config = dict(
    num_attention_heads=9,
    positions='rope',
    attn_scale=0.125,
    parallel_block=False,
    lr_head=0.00634,
    decay_fraction=1.0,
)
Each number is 50 + 10 x the weight over its row's rms, rounded and kept within 0 to 99. Layers, rows and columns count from 0. The size before them is the row's rms in percent of the matrix's.

# up: layer 18 MLP up, 2304x576, rms 0.0347, rows 562-585, columns 288-383
# down: layer 18 MLP down (transposed), 2304x576, rms 0.0347, rows 562-585, columns 288-383
# gate: layer 18 MLP gate, 2304x576, rms 0.0347, rows 563-586, columns 288-383
up562 115:64 41 56 58 63 66 54 51 40 37 32 46 43 69 47 49 58 34 47 31 54 45 47 37 36 63 25 48 39 45 75 46 60 52 56 63 34 43 59 50 55 57 50 64 43 42 48 46 55 45 52 56 57 45 59 37 61 62 55 36 41 43 47 64 61 46 60 45 64 51 62 73 74 49 49 44 39 52 52 66 64 57 50 48 44 52 72 42 40 46 44 42 45 64 44 46
down562 107:49 68 51 47 55 51 56 58 37 55 52 57 57 53 52 48 43 52 58 51 59 38 48 62 56 44 41 54 43 60 51 47 50 59 50 31 36 23 59 46 36 42 43 52 41 59 42 56 55 53 65 48 33 66 27 62 44 61 41 40 30 52 49 46 63 31 66 52 61 49 45 69 68 62 65 39 61 71 56 52 49 42 56 33 45 43 55 56 39 59 52 46 52 48 68 49
gate563 095:41 53 49 50 54 58 20 48 47 52 63 59 47 56 52 24 46 22 47 50 52 41 56 44 64 65 51 56 55 43 53 44 43 52 47 37 47 56 54 37 56 61 61 47 43 57 55 61 49 45 58 49 58 55 40 56 58 74 50 61 61 59 56 55 54 47 46 43 52 64 48 44 53 68 47 41 54 58 45 47 55 55 34 37 43 56 39 41 49 40 48 46 55 38 46 55
up563 103:45 41 38 52 33 62 62 52 60 35 41 54 52 35 44 56 47 63 69 49 57 55 62 57 45 47 35 42 43 28 54 45 58 55 27 55 55 67 59 60 51 59 48 46 32 39 37 34 53 51 51 53 64 42 35 31 42 42 36 59 34 56 54 52 57 50 51 43 47 70 55 46 56 45 47 42 47 44 74 54 59 51 58 58 49 41 53 56 59 41 55 44 60 58 28 53
down563 101:32 54 46 54 53 44 51 50 42 38 58 51 63 38 54 58 49 55 43 52 36 19 52 40 56 53 63 53 54 38 45 35 45 53 64 55 56 35 41 50 36 49 62 67 40 58 52 34 41 54 51 46 60 35 48 51 56 51 55 53 54 44 72 69 60 45 28 56 35 67 45 59 59 51 49 50 39 24 72 50 53 64 49 49 45 46 52 33 53 55 39 40 35 43 54 51
gate564 097:38 55 53 44 49 36 41 56 53 39 57 55 51 61 67 59 53 63 41 52 57 54 21 46 53 55 43 61 55 68 61 54 61 47 63 58 53 53 62 42 39 56 55 46 62 57 52 46 47 54 46 50 33 52 62 50 30 49 51 44 41 49 62 42 47 41 50 53 39 38 40 52 53 62 67 44 61 56 54 53 47 39 65 37 52 57 67 57 66 42 36 46 37 32 36 40
up564 096:48 51 63 46 63 39 55 34 35 25 50 63 43 48 41 50 51 41 61 55 40 37 33 53 54 33 51 59 34 46 55 43 66 52 69 48 34 55 62 52 33 51 42 45 38 48 55 44 46 47 60 41 51 25 51 63 52 41 42 55 61 45 64 34 37 54 42 64 63 51 52 55 32 68 51 49 62 34 55 57 47 58 53 41 46 44 59 41 44 50 34 39 63 70 53 65
down564 099:32 57 53 29 41 40 45 69 42 62 40 42 56 40 44 37 61 38 40 39 47 49 41 42 57 43 68 58 51 35 46 24 55 35 51 47 49 64 57 36 46 54 46 53 33 64 65 60 55 64 43 69 30 36 47 53 41 50 35 48 35 56 60 60 40 56 34 68 54 47 47 43 44 42 41 72 34 52 39 47 40 47 62 54 58 45 62 50 61 50 33 53 52 47 46 63
gate565 095:53 45 44 53 55 49 42 42 67 66 62 64 59 47 56 65 55 48 55 41 36 63 43 66 63 59 37 37 43 41 56 52 31 35 58 50 46 36 34 43 49 61 54 65 36 54 33 44 72 64 37 80 49 36 38 44 55 41 46 38 49 50 48 63 61 50 53 60 61 66 46 35 43 31 53 59 50 48 43 53 34 46 51 40 40 55 47 42 40 57 51 47 30 53 60 58
up565 097:59 48 33 57 46 66 45 54 52 42 54 33 42 38 56 63 45 72 60 40 52 52 52 60 60 39 57 43 52 40 44 46 37 55 43 44 50 57 61 47 40 55 47 34 60 61 44 33 49 46 47 42 68 36 63 48 47 40 46 40 45 54 64 61 41 53 32 47 47 38 47 61 47 63 41 62 54 39 56 64 43 45 42 35 55 65 41 49 47 35 60 59 38 28 28 46
down565 101:56 27 66 54 39 67 60 21 63 41 67 57 55 41 53 42 50 44 62 57 32 41 63 55 36 51 50 58 47 71 51 47 48 42 60 53 59 67 52 55 34 32 50 44 45 36 42 53 57 37 56 48 49 37 49 52 41 45 34 59 45 65 44 48 57 53 44 48 44 40 53 40 65 51 16 60 34 46 53 53 59 60 50 37 42 43 45 44 51 41 69 55 45 48 47 53
gate566 104:38 57 43 50 47 63 47 71 55 52 54 47 63 56 49 64 39 43 45 72 43 27 64 54 46 52 61 45 55 53 47 52 51 44 43 49 51 52 49 39 52 52 63 36 57 47 45 59 64 53 51 55 34 52 66 50 49 64 73 62 53 50 52 58 59 41 51 53 49 54 45 41 38 42 36 56 48 46 39 41 68 19 66 43 35 57 39 65 45 63 65 53 68 41 59 61
up566 106:38 54 28 43 34 54 40 64 39 56 57 60 57 68 46 57 48 63 54 61 26 65 55 25 39 63 46 58 50 34 63 31 48 77 38 58 55 59 30 52 42 62 52 56 36 49 46 35 51 65 36 51 50 43 53 43 56 55 43 51 40 64 53 43 58 48 46 49 27 65 50 34 49 65 31 56 41 53 42 45 54 40 57 48 44 64 53 55 34 47 42 53 56 50 49 46
down566 105:54 55 47 51 70 42 31 54 48 38 56 43 49 68 39 37 53 57 58 52 46 70 56 56 46 67 48 37 41 48 59 50 62 56 61 72 59 34 61 57 32 57 40 50 38 55 45 35 54 66 59 44 56 47 69 36 49 51 44 37 46 77 37 59 61 39 45 50 37 57 41 48 59 60 58 38 43 51 59 54 59 44 53 50 46 68 47 55 60 53 58 45 63 35 58 45
gate567 102:30 54 58 48 32 47 36 64 40 64 56 56 51 45 60 60 55 37 60 49 42 53 42 53 44 60 64 46 45 62 56 54 45 52 49 51 52 45 44 35 24 43 49 58 49 21 47 52 46 44 56 48 46 43 36 50 42 50 43 56 28 44 59 64 28 54 27 54 37 49 52 55 52 58 46 36 59 40 49 51 48 59 44 28 59 64 47 61 44 55 58 33 55 56 40 39
up567 100:63 38 55 55 52 46 27 46 42 50 31 82 63 42 41 53 57 48 53 60 47 63 51 47 60 57 50 63 65 43 40 46 57 42 55 41 52 41 44 57 58 46 56 53 35 63 54 37 58 51 59 50 26 42 39 51 35 57 47 54 53 60 33 52 53 57 66 52 61 51 42 46 42 59 49 51 46 46 64 34 70 54 63 52 59 42 47 55 51 63 42 60 48 41 59 43
down567 101:52 47 55 41 46 51 44 66 46 40 37 39 44 52 35 37 50 57 64 36 47 52 56 54 69 53 46 46 49 44 55 30 35 39 54 50 58 29 55 55 39 52 57 43 55 30 31 42 51 56 43 57 39 52 41 33 19 37 56 63 64 52 32 54 49 51 71 37 66 31 45 60 59 35 46 64 58 58 46 46 41 72 53 56 54 45 58 42 55 55 43 44 42 31 61 49
gate568 099:59 50 53 42 61 41 46 46 43 56 48 59 54 49 35 55 42 59 48 45 62 53 43 62 55 48 47 60 42 52 46 41 68 38 47 65 50 54 45 55 67 36 67 60 29 49 64 59 35 41 74 38 54 66 49 37 42 36 52 65 39 34 48 47 74 50 32 46 54 25 65 37 52 60 39 58 38 59 53 57 41 48 73 56 33 32 63 50 54 31 26 56 34 49 37 47
up568 101:53 45 59 31 49 38 41 25 44 68 52 53 57 56 50 37 49 57 35 47 68 48 63 36 32 40 50 30 49 54 52 58 54 35 29 41 57 50 56 44 42 53 35 41 55 49 54 53 40 43 37 48 64 45 43 34 49 56 48 48 44 46 40 28 37 41 57 50 47 53 50 53 66 40 71 65 55 55 47 45 55 39 39 75 42 53 50 61 32 64 56 53 56 68 47 24
down568 101:53 42 68 42 43 56 53 25 48 56 37 45 56 64 52 37 37 40 42 55 71 55 69 37 47 50 34 41 57 37 54 70 45 69 40 61 49 54 45 65 49 61 61 55 46 59 47 38 47 15 41 56 46 43 38 58 52 43 40 37 43 62 40 48 53 44 48 49 60 45 57 49 42 52 59 60 57 65 56 43 24 63 51 52 43 44 62 47 49 56 36 49 53 49 55 51
gate569 105:64 64 55 46 66 66 54 44 55 65 57 59 51 51 55 51 55 70 43 56 58 56 47 52 49 55 46 74 59 40 53 49 48 41 32 52 37 44 60 48 52 38 41 48 35 43 50 42 40 45 45 79 45 37 61 38 52 53 58 47 56 42 52 44 44 60 54 40 52 52 49 43 51 40 50 46 59 58 39 53 54 35 59 64 37 57 66 36 49 65 57 39 43 34 65 53
up569 107:72 54 47 44 67 47 54 41 51 58 58 43 52 59 62 45 62 47 29 57 57 55 48 67 60 47 61 49 45 41 55 52 61 54 34 59 43 25 44 46 50 46 35 62 54 41 45 36 62 49 40 45 54 61 55 58 71 64 55 59 48 49 58 46 45 52 65 24 66 40 43 34 66 56 52 56 40 60 36 60 49 36 61 54 53 64 48 37 68 50 50 51 43 47 62 41
down569 101:51 49 46 56 58 62 44 58 55 68 48 61 41 43 64 38 58 56 50 46 48 32 46 58 65 40 36 49 66 72 53 61 56 78 49 44 28 41 45 44 45 33 46 61 53 37 52 40 49 55 63 54 53 55 51 36 47 45 61 63 52 49 63 35 47 43 59 40 68 38 60 35 65 55 51 46 47 36 64 54 61 39 68 51 52 47 57 51 41 60 59 57 61 68 42 43
gate570 095:40 52 52 44 53 59 51 51 61 63 40 51 35 51 43 30 40 50 35 41 50 44 48 51 54 58 45 49 46 68 37 56 30 46 49 49 41 45 46 31 44 51 56 58 56 52 43 41 62 42 33 39 46 55 39 57 43 64 37 57 50 35 55 63 52 34 49 45 45 48 61 51 62 78 52 40 62 56 33 66 60 29 57 53 76 65 41 48 65 56 60 57 51 62 61 51
up570 092:45 62 56 52 48 55 49 57 49 67 48 51 54 34 56 65 45 52 53 50 57 57 59 39 58 59 42 60 71 60 42 44 41 51 57 63 48 47 53 58 57 68 45 48 45 54 46 63 76 50 51 60 44 55 53 43 59 57 42 72 48 53 45 53 55 49 54 56 54 39 38 44 46 52 38 49 39 46 77 54 58 51 59 63 35 40 37 35 60 47 49 60 29 45 63 27
down570 094:45 53 55 49 54 55 36 53 44 70 55 44 52 48 35 63 51 45 45 39 22 52 52 57 47 45 26 34 53 68 62 54 33 67 34 54 60 51 39 44 45 48 48 46 48 56 33 57 41 49 33 42 38 64 77 39 55 64 46 61 39 51 53 32 39 41 44 55 50 42 53 69 50 62 52 48 65 46 44 38 72 56 43 60 40 38 69 62 29 35 48 60 53 62 47 61
gate571 112:65 27 48 50 67 40 38 56 66 56 76 71 46 45 63 39 51 39 50 65 44 42 65 45 63 42 52 55 48 50 70 54 54 51 37 58 52 46 53 53 57 43 46 42 70 49 52 37 44 56 40 62 49 51 59 58 49 41 24 39 47 62 56 27 53 64 42 42 60 51 52 59 44 73 34 43 33 41 50 31 47 42 48 70 53 67 44 52 67 81 46 37 60 37 50 52
up571 118:59 44 63 57 39 41 59 55 52 47 57 41 43 49 50 30 51 46 54 43 55 53 51 40 66 41 58 56 39 46 38 51 57 56 41 34 72 53 48 48 38 52 53 57 40 49 48 36 35 45 48 55 53 57 57 52 48 19 34 37 60 55 51 37 26 58 36 41 60 44 43 44 56 63 40 37 40 41 75 41 42 31 53 72 47 47 65 53 57 53 34 43 41 51 49 39
down571 099:59 58 41 54 66 63 54 57 64 42 68 52 37 59 43 51 43 53 41 49 41 42 54 69 34 66 37 59 53 67 75 45 52 47 46 61 68 37 61 43 50 41 43 50 38 42 46 47 56 37 46 69 49 57 47 58 56 40 39 48 53 48 48 37 52 57 53 57 39 53 45 56 32 62 37 56 36 46 41 38 38 36 40 43 66 52 65 36 43 47 55 55 34 58 42 40
gate572 100:68 53 43 37 65 43 40 35 70 46 50 53 48 40 46 56 57 55 36 50 39 35 40 55 53 60 54 55 49 52 60 52 56 46 46 59 53 43 55 49 51 55 34 61 37 50 51 50 49 58 32 37 33 64 53 35 59 61 60 32 34 47 54 44 44 55 63 39 40 44 48 49 37 53 52 83 31 44 60 39 59 53 60 42 48 43 51 39 44 66 55 53 60 48 47 54
up572 097:44 52 52 55 61 59 50 29 45 49 61 63 44 54 44 21 47 35 52 35 40 48 60 46 45 50 43 42 75 54 34 59 41 56 42 52 60 63 37 48 49 62 67 45 50 63 61 53 46 66 44 58 59 59 81 32 57 58 25 32 51 27 44 59 50 56 58 38 53 47 52 60 61 35 40 57 63 49 63 57 30 63 51 55 46 48 48 40 47 33 58 66 35 31 56 75
down572 102:72 43 35 69 49 57 43 46 51 56 36 71 53 64 57 35 57 43 42 44 53 37 55 42 54 62 43 38 65 57 44 56 38 45 47 59 62 61 59 48 40 50 56 46 41 65 38 30 51 62 39 59 56 22 45 57 40 69 59 44 50 52 64 60 46 56 58 52 46 48 40 58 56 45 46 33 48 59 43 50 35 51 48 41 52 56 43 37 51 33 57 57 51 50 78 59
gate573 103:64 60 35 47 61 52 62 72 35 48 53 59 50 54 52 38 36 41 58 49 56 45 34 42 46 48 50 54 44 38 53 44 56 57 44 60 52 46 50 62 46 34 45 62 51 67 47 53 45 50 44 48 45 56 54 55 45 55 53 66 47 59 50 47 32 51 51 31 63 41 41 44 48 66 54 52 67 44 40 33 52 45 54 39 56 57 36 53 57 51 50 54 45 53 46 52
up573 102:34 49 51 44 49 41 48 55 57 65 40 37 34 53 42 47 55 63 57 67 51 34 45 52 60 55 65 46 39 49 55 48 59 63 34 59 43 64 48 55 58 44 51 36 44 50 50 39 53 60 23 63 36 60 45 38 51 51 50 46 50 49 36 56 61 43 39 59 53 52 48 46 63 51 36 64 45 40 31 36 71 46 52 62 40 39 39 40 46 69 46 66 55 62 56 48
down573 104:44 43 47 60 49 46 29 62 45 42 56 63 58 56 50 75 66 42 47 50 41 44 43 53 46 62 33 47 41 55 51 52 37 42 40 59 56 59 44 54 50 46 63 65 48 43 62 46 51 43 66 54 49 60 53 34 34 58 53 58 52 39 62 53 48 50 43 60 65 58 46 48 47 48 50 55 56 32 68 59 62 62 59 60 47 58 46 62 60 53 40 53 30 45 54 46
gate574 100:46 45 39 46 45 44 56 59 53 38 58 36 61 39 49 34 69 48 48 41 32 45 58 73 49 48 59 43 34 46 48 48 40 60 40 59 53 70 40 44 58 59 45 61 49 32 45 31 48 57 50 45 31 44 52 57 51 55 61 53 41 64 43 58 55 67 47 50 37 54 43 56 52 32 69 59 34 53 41 48 35 41 57 48 66 49 44 49 53 46 63 34 49 52 49 56
up574 098:39 44 51 41 56 35 40 57 34 51 62 57 60 48 46 55 39 46 63 47 54 59 71 47 57 54 58 45 40 61 34 41 61 35 63 59 47 50 44 48 46 51 66 26 37 45 44 43 63 75 54 43 63 33 54 42 57 39 43 66 28 43 60 40 49 54 53 60 59 61 38 56 47 48 48 66 48 47 56 58 52 62 48 38 54 33 41 55 52 60 58 46 57 45 66 50
down574 104:46 57 51 52 47 46 54 44 47 55 58 51 64 49 33 61 53 56 50 53 57 41 45 36 58 37 49 52 63 50 53 55 47 55 43 38 50 42 61 52 50 45 40 44 36 40 49 60 39 66 63 62 76 52 35 46 72 53 55 55 54 35 49 46 43 39 49 57 44 39 57 52 45 42 38 47 61 51 39 51 56 64 43 52 34 55 51 69 57 35 50 66 42 40 33 41
gate575 104:37 41 51 54 53 56 60 48 44 32 50 59 57 39 64 55 60 34 60 55 49 50 49 46 39 38 42 57 46 52 43 40 43 27 53 44 56 29 68 46 52 50 56 60 53 67 30 60 60 55 46 55 53 42 56 53 53 34 53 45 52 33 49 49 67 41 37 35 59 48 53 51 39 46 58 54 47 42 65 50 61 43 48 50 66 62 67 55 36 39 47 51 54 55 55 48
up575 106:50 54 42 47 40 32 49 61 55 44 54 53 60 56 51 45 36 62 48 52 44 45 51 45 52 34 37 47 61 54 44 40 38 62 61 48 31 53 66 39 56 45 53 53 37 38 57 52 50 42 42 37 51 62 46 35 55 52 39 41 34 65 36 36 49 51 56 41 55 63 52 48 42 41 50 61 36 56 67 59 28 50 55 73 42 43 47 64 33 62 49 52 52 46 51 60
down575 105:54 45 44 54 48 49 50 51 65 64 65 57 58 49 48 47 35 62 65 53 63 35 60 49 53 31 50 46 70 58 60 63 24 48 43 27 49 60 54 63 59 47 65 47 52 33 50 46 49 32 48 28 31 62 62 54 38 51 48 39 49 53 27 45 49 51 81 57 44 61 43 55 40 32 53 69 52 49 46 56 47 62 60 58 34 45 47 48 61 47 51 47 55 42 59 56
gate576 095:41 51 57 67 40 60 34 48 57 55 35 75 53 50 39 35 49 40 56 45 34 56 67 62 66 54 51 45 48 69 57 47 59 48 67 51 67 57 60 73 50 63 59 39 76 44 34 61 41 43 59 57 51 55 46 55 52 42 45 43 43 57 52 49 46 53 62 54 51 41 50 48 50 55 52 55 52 42 45 54 49 69 62 55 50 49 57 60 62 38 46 56 45 52 54 60
up576 095:57 68 57 44 48 53 36 44 50 56 51 40 51 61 45 63 45 64 49 58 55 58 43 35 66 43 57 45 33 45 70 46 54 60 46 57 57 55 46 39 50 44 66 48 44 64 57 57 38 40 52 59 49 55 56 42 57 62 40 42 49 46 58 50 37 32 48 67 48 44 46 38 33 53 44 52 43 49 64 48 51 48 37 36 55 60 64 56 47 59 61 48 54 61 54 68
down576 094:57 31 43 54 61 54 54 37 38 53 55 47 44 28 49 48 46 44 50 30 45 54 50 51 52 53 73 61 42 59 53 44 61 66 39 45 48 68 58 58 53 33 70 49 48 47 41 45 60 47 58 57 70 43 29 55 29 54 59 55 56 58 53 53 55 38 66 57 62 58 67 61 61 55 51 67 32 60 39 49 46 58 40 49 71 25 45 51 45 60 47 47 43 58 48 51
gate577 102:53 43 38 74 52 51 32 47 44 54 43 47 39 45 40 54 53 42 41 50 65 50 46 46 45 42 60 62 28 45 62 45 54 40 52 66 53 44 47 57 49 55 52 44 61 61 35 47 33 63 40 40 61 49 42 49 16 43 46 55 54 46 39 67 65 55 53 37 51 68 39 36 51 48 42 34 50 47 31 33 57 48 45 47 63 34 58 45 52 35 57 38 51 52 49 61
up577 099:58 46 71 57 49 46 42 45 44 35 31 50 50 66 55 54 78 49 39 54 59 45 76 60 60 32 39 55 40 65 43 54 52 36 42 52 51 55 52 59 41 46 55 48 48 48 49 56 37 51 47 47 39 34 66 38 34 50 44 60 55 62 55 55 51 39 56 64 48 51 44 50 51 55 57 51 66 43 43 48 33 53 53 40 51 50 50 48 57 53 41 47 53 71 42 44
down577 102:48 60 51 45 51 48 65 52 50 26 52 36 60 47 52 56 59 53 42 48 52 47 59 39 43 42 28 38 42 48 42 53 54 36 43 49 75 49 69 54 38 62 60 51 37 46 53 72 39 45 44 65 49 27 47 46 53 54 35 56 33 44 49 29 55 57 51 47 61 44 54 47 60 41 46 53 50 63 47 46 55 59 66 61 47 42 58 30 63 52 50 40 51 56 42 60
gate578 094:43 44 57 54 48 37 40 57 59 38 49 40 57 60 57 57 40 58 49 49 38 52 64 68 63 55 31 35 46 47 49 46 66 65 55 44 44 67 47 59 38 38 55 64 56 57 40 69 53 41 78 87 52 51 67 43 42 37 51 69 62 34 67 23 35 46 45 34 49 55 43 52 46 50 65 66 38 39 50 51 66 49 52 46 45 59 51 58 43 49 35 48 38 67 41 51
up578 094:42 63 53 50 37 56 46 36 43 55 45 33 52 61 34 49 56 49 70 38 43 47 32 48 39 45 67 39 63 38 56 61 32 45 45 65 52 43 39 54 62 50 58 45 49 63 45 38 45 68 54 41 56 46 43 31 52 40 30 20 49 21 47 67 39 50 58 58 51 60 52 59 53 48 45 46 41 55 41 58 57 49 54 28 61 44 74 49 67 46 57 70 63 51 63 42
down578 099:44 49 53 46 55 39 57 50 52 65 50 61 54 61 46 46 48 57 58 51 46 50 56 66 53 39 36 41 60 58 41 32 43 58 35 42 50 54 38 50 45 49 31 30 45 54 55 51 48 44 55 39 49 59 52 39 41 51 44 36 35 66 59 38 45 62 45 44 47 31 55 43 48 51 42 41 48 45 45 30 56 70 33 63 41 62 60 55 36 41 50 44 39 35 58 38
gate579 090:59 56 24 42 33 56 45 69 48 56 50 51 40 52 43 43 66 41 45 51 51 45 49 46 45 49 39 44 49 57 57 44 53 51 50 55 55 48 36 61 29 57 63 54 34 63 56 45 78 52 36 46 43 51 68 47 30 44 48 30 43 64 33 50 52 56 43 49 67 56 44 45 46 45 53 49 59 47 32 45 53 57 39 37 59 36 45 55 42 55 55 30 51 31 68 63
up579 095:38 60 61 46 60 66 54 46 68 43 40 53 21 44 58 53 27 32 50 35 45 55 41 52 62 31 48 43 37 49 37 40 52 57 34 59 52 47 69 46 63 57 36 34 55 43 55 52 56 41 56 36 37 59 51 40 52 52 38 47 68 52 68 49 50 74 36 49 57 47 45 54 46 42 54 83 54 56 37 64 49 50 46 44 48 52 42 49 49 22 64 43 45 58 49 63
down579 097:47 33 51 63 50 38 41 45 37 59 63 51 25 48 31 29 58 45 67 47 73 49 51 57 38 41 37 54 62 37 57 67 73 65 46 41 49 60 39 35 72 54 25 55 66 44 49 33 44 54 49 54 59 42 47 50 32 54 38 50 56 51 54 64 65 36 46 58 55 61 39 37 36 42 53 45 63 65 53 48 47 55 34 61 58 59 55 62 40 49 45 53 38 52 58 52
gate580 102:68 70 51 40 53 75 46 54 54 58 48 40 59 52 44 64 57 44 34 70 59 74 66 62 25 32 52 60 44 47 55 65 61 40 43 54 41 49 28 52 46 55 59 47 64 62 47 58 53 27 56 51 47 58 64 52 56 58 64 55 38 44 51 39 56 47 58 42 40 48 33 39 28 38 35 60 58 51 51 49 54 57 33 52 65 81 53 37 41 53 51 61 40 43 53 70
up580 103:59 55 41 54 56 44 43 49 59 39 41 48 38 52 47 64 40 44 44 53 61 64 50 45 55 43 44 43 64 38 60 54 44 59 48 42 27 39 34 54 50 48 63 47 43 30 38 56 37 44 39 37 27 47 43 46 58 39 58 65 46 24 38 47 49 61 47 51 60 50 52 56 66 50 45 59 37 44 60 37 55 35 66 51 51 30 57 41 32 46 60 52 44 47 59 51
down580 098:53 54 42 57 68 55 39 41 41 56 64 46 56 38 74 48 60 59 39 43 50 41 43 47 43 41 69 63 46 57 46 36 49 45 46 54 36 53 43 50 50 43 59 48 39 41 54 42 45 49 51 48 49 51 44 66 51 64 44 63 54 41 52 40 58 58 22 66 57 52 75 51 56 59 57 52 27 53 40 57 68 51 44 53 59 33 57 46 58 46 43 50 34 53 49 47
gate581 100:41 27 36 51 44 52 51 44 46 41 39 38 67 53 47 38 57 49 54 61 58 41 35 55 61 45 41 43 53 37 53 34 71 48 61 54 50 48 47 43 49 54 35 57 52 27 54 44 65 48 58 36 64 52 38 68 51 59 52 71 55 47 40 38 40 51 45 56 57 51 57 54 37 31 50 47 50 46 43 52 42 44 46 39 53 43 68 38 48 41 52 35 41 43 41 72
up581 096:41 43 43 70 45 52 65 56 60 59 49 33 26 62 60 52 54 43 42 44 55 50 35 52 47 55 58 40 60 63 45 49 47 41 48 32 40 37 64 65 49 32 66 59 50 53 57 65 39 55 51 35 49 40 51 56 42 50 75 47 33 53 56 56 58 62 46 36 37 48 50 46 62 24 58 49 56 32 72 43 57 64 62 28 66 63 40 61 46 50 40 55 50 44 44 50
down581 102:53 38 42 48 53 55 74 46 38 51 50 39 33 27 57 51 65 47 48 54 53 46 60 44 63 77 48 47 61 56 34 36 38 65 57 47 54 39 66 40 47 56 58 48 35 53 72 39 46 57 60 59 60 54 59 50 43 41 32 38 53 63 37 65 39 44 51 48 38 45 36 58 54 59 39 28 43 53 43 51 40 53 65 43 56 38 38 46 53 66 65 56 46 53 47 40
gate582 100:48 50 42 65 50 74 53 46 53 51 36 55 66 61 55 38 45 52 59 44 69 62 43 51 50 66 56 64 60 72 44 34 38 42 42 31 45 49 62 55 55 48 61 61 30 47 61 76 47 51 55 53 39 39 53 65 34 56 35 46 32 50 47 60 45 34 56 53 44 72 42 51 60 59 50 39 55 53 62 40 52 50 57 46 53 62 46 41 58 56 52 47 75 62 51 48
up582 101:46 48 62 56 41 49 63 37 51 45 45 41 58 39 59 52 56 50 47 32 55 62 52 39 39 55 46 60 66 28 53 33 43 47 46 33 47 59 48 22 59 63 49 51 55 40 48 40 45 43 57 54 27 50 58 49 52 59 47 43 48 54 33 42 54 44 47 37 67 52 58 43 27 62 55 54 46 36 45 39 49 29 43 53 57 57 52 57 37 53 46 62 47 58 40 36
down582 103:53 54 50 34 55 51 47 40 43 52 57 41 74 56 67 44 57 43 40 53 58 50 63 69 33 48 50 50 59 57 49 50 54 56 47 43 33 50 40 36 42 56 48 48 52 55 40 56 50 55 37 78 62 34 52 53 47 52 57 38 44 58 24 53 59 69 35 53 74 41 52 53 53 48 46 53 46 52 39 40 51 32 36 48 68 38 47 33 45 42 60 53 49 39 37 62
gate583 099:66 50 51 57 37 40 49 45 60 69 47 34 42 38 53 43 68 54 40 51 54 44 47 52 42 51 39 56 43 52 38 53 49 49 68 52 40 32 62 49 34 49 58 50 49 43 48 49 29 37 53 44 40 43 45 56 39 47 61 26 48 43 44 61 69 51 54 58 56 62 54 41 56 61 39 43 61 52 63 41 43 45 40 63 74 52 54 48 68 46 41 44 58 47 41 69
up583 100:49 51 53 54 51 66 34 53 31 48 50 51 55 45 69 40 70 44 64 51 42 61 46 38 53 38 70 55 51 40 73 48 57 52 60 54 39 63 50 64 53 55 38 49 48 64 63 64 63 61 43 33 42 38 58 58 49 49 38 63 47 59 59 62 47 56 60 58 37 33 36 42 53 46 67 50 40 44 52 62 63 51 37 50 24 59 42 44 31 46 31 41 51 45 53 44
down583 105:51 56 46 42 43 58 42 56 55 47 63 58 56 67 58 39 69 56 47 43 38 45 47 52 50 28 89 51 45 33 60 50 57 54 59 60 51 58 45 50 45 42 44 30 56 36 41 66 38 43 51 59 31 46 49 57 54 56 45 56 64 43 42 48 57 47 47 40 48 51 49 51 42 64 52 48 46 39 46 59 37 63 28 62 43 51 61 59 68 38 35 55 32 46 31 52
gate584 101:38 52 40 46 50 52 56 51 57 38 50 68 31 57 51 36 53 37 35 63 52 37 53 59 35 60 56 46 55 44 43 34 49 42 50 35 37 44 52 54 42 63 64 39 43 56 63 58 37 43 35 43 53 53 58 46 52 53 64 43 52 42 32 51 51 54 35 20 38 44 43 29 48 72 40 64 61 49 47 48 42 42 60 36 42 59 50 43 38 38 31 68 57 45 36 66
up584 105:57 58 28 57 48 54 54 61 44 47 56 39 40 39 52 68 55 49 56 46 65 37 57 51 56 42 43 49 56 41 41 68 65 51 60 40 50 34 42 53 55 55 62 39 57 43 43 36 38 50 51 41 57 56 73 54 55 58 50 31 44 48 42 35 53 43 45 44 55 33 63 48 37 59 44 56 49 55 42 67 54 67 43 40 63 62 50 60 58 62 34 39 39 44 45 47
down584 100:56 67 43 72 40 43 52 54 50 54 37 33 42 39 55 50 50 36 62 54 53 52 51 64 54 45 51 54 38 38 65 46 59 54 74 40 42 30 48 36 64 45 58 51 58 46 55 47 56 58 60 45 73 41 57 56 54 37 50 63 60 44 52 47 56 63 38 58 45 43 51 42 55 39 43 59 57 64 39 63 72 56 51 45 54 35 36 34 39 57 55 57 38 51 60 67
gate585 100:48 63 60 54 37 41 50 66 43 68 50 59 34 72 53 66 51 52 45 52 58 47 56 51 74 53 44 58 46 42 53 49 55 47 47 43 47 39 34 46 58 62 62 36 37 52 61 49 70 41 52 63 41 37 46 39 43 58 48 31 49 49 55 54 52 51 44 50 47 31 42 45 49 49 46 62 58 66 49 62 47 43 54 57 50 32 49 60 55 48 55 64 56 39 60 62
up585 104:50 56 37 57 59 59 32 42 48 42 57 69 53 49 54 42 48 61 46 40 49 49 45 53 57 35 61 52 55 50 39 59 54 50 33 40 47 47 48 45 33 48 60 59 65 53 35 68 42 48 30 34 41 59 53 45 74 51 56 43 60 48 57 54 56 42 38 66 46 60 50 41 55 61 55 52 54 56 47 35 43 43 69 29 63 47 63 62 40 38 45 48 31 48 54 64
down585 103:52 60 31 73 55 37 52 54 54 45 50 65 39 38 43 55 59 43 55 41 44 42 43 46 48 46 65 65 43 44 48 45 56 54 30 60 44 43 53 50 52 30 49 50 49 53 36 64 59 44 50 46 53 43 51 61 47 44 49 64 45 54 70 32 51 75 41 44 52 53 51 40 44 39 46 42 53 48 50 43 50 48 60 37 41 59 41 37 60 42 51 38 45 49 46 50
gate586 104:43 66 56 52 29 78 56 26 56 47 42 45 56 64 50 55 40 58 50 48 47 42 45 52 34 55 27 52 49 57 46 47 68 41 43 48 60 41 68 46 62 68 43 56 46 54 47 52 53 48 64 39 70 54 41 51 41 56 63 64 46 32 66 48 51 45 61 57 40 41 60 58 62 68 57 56 60 35 56 57 54 51 46 62 52 43 48 60 42 51 57 51 55 46 37 40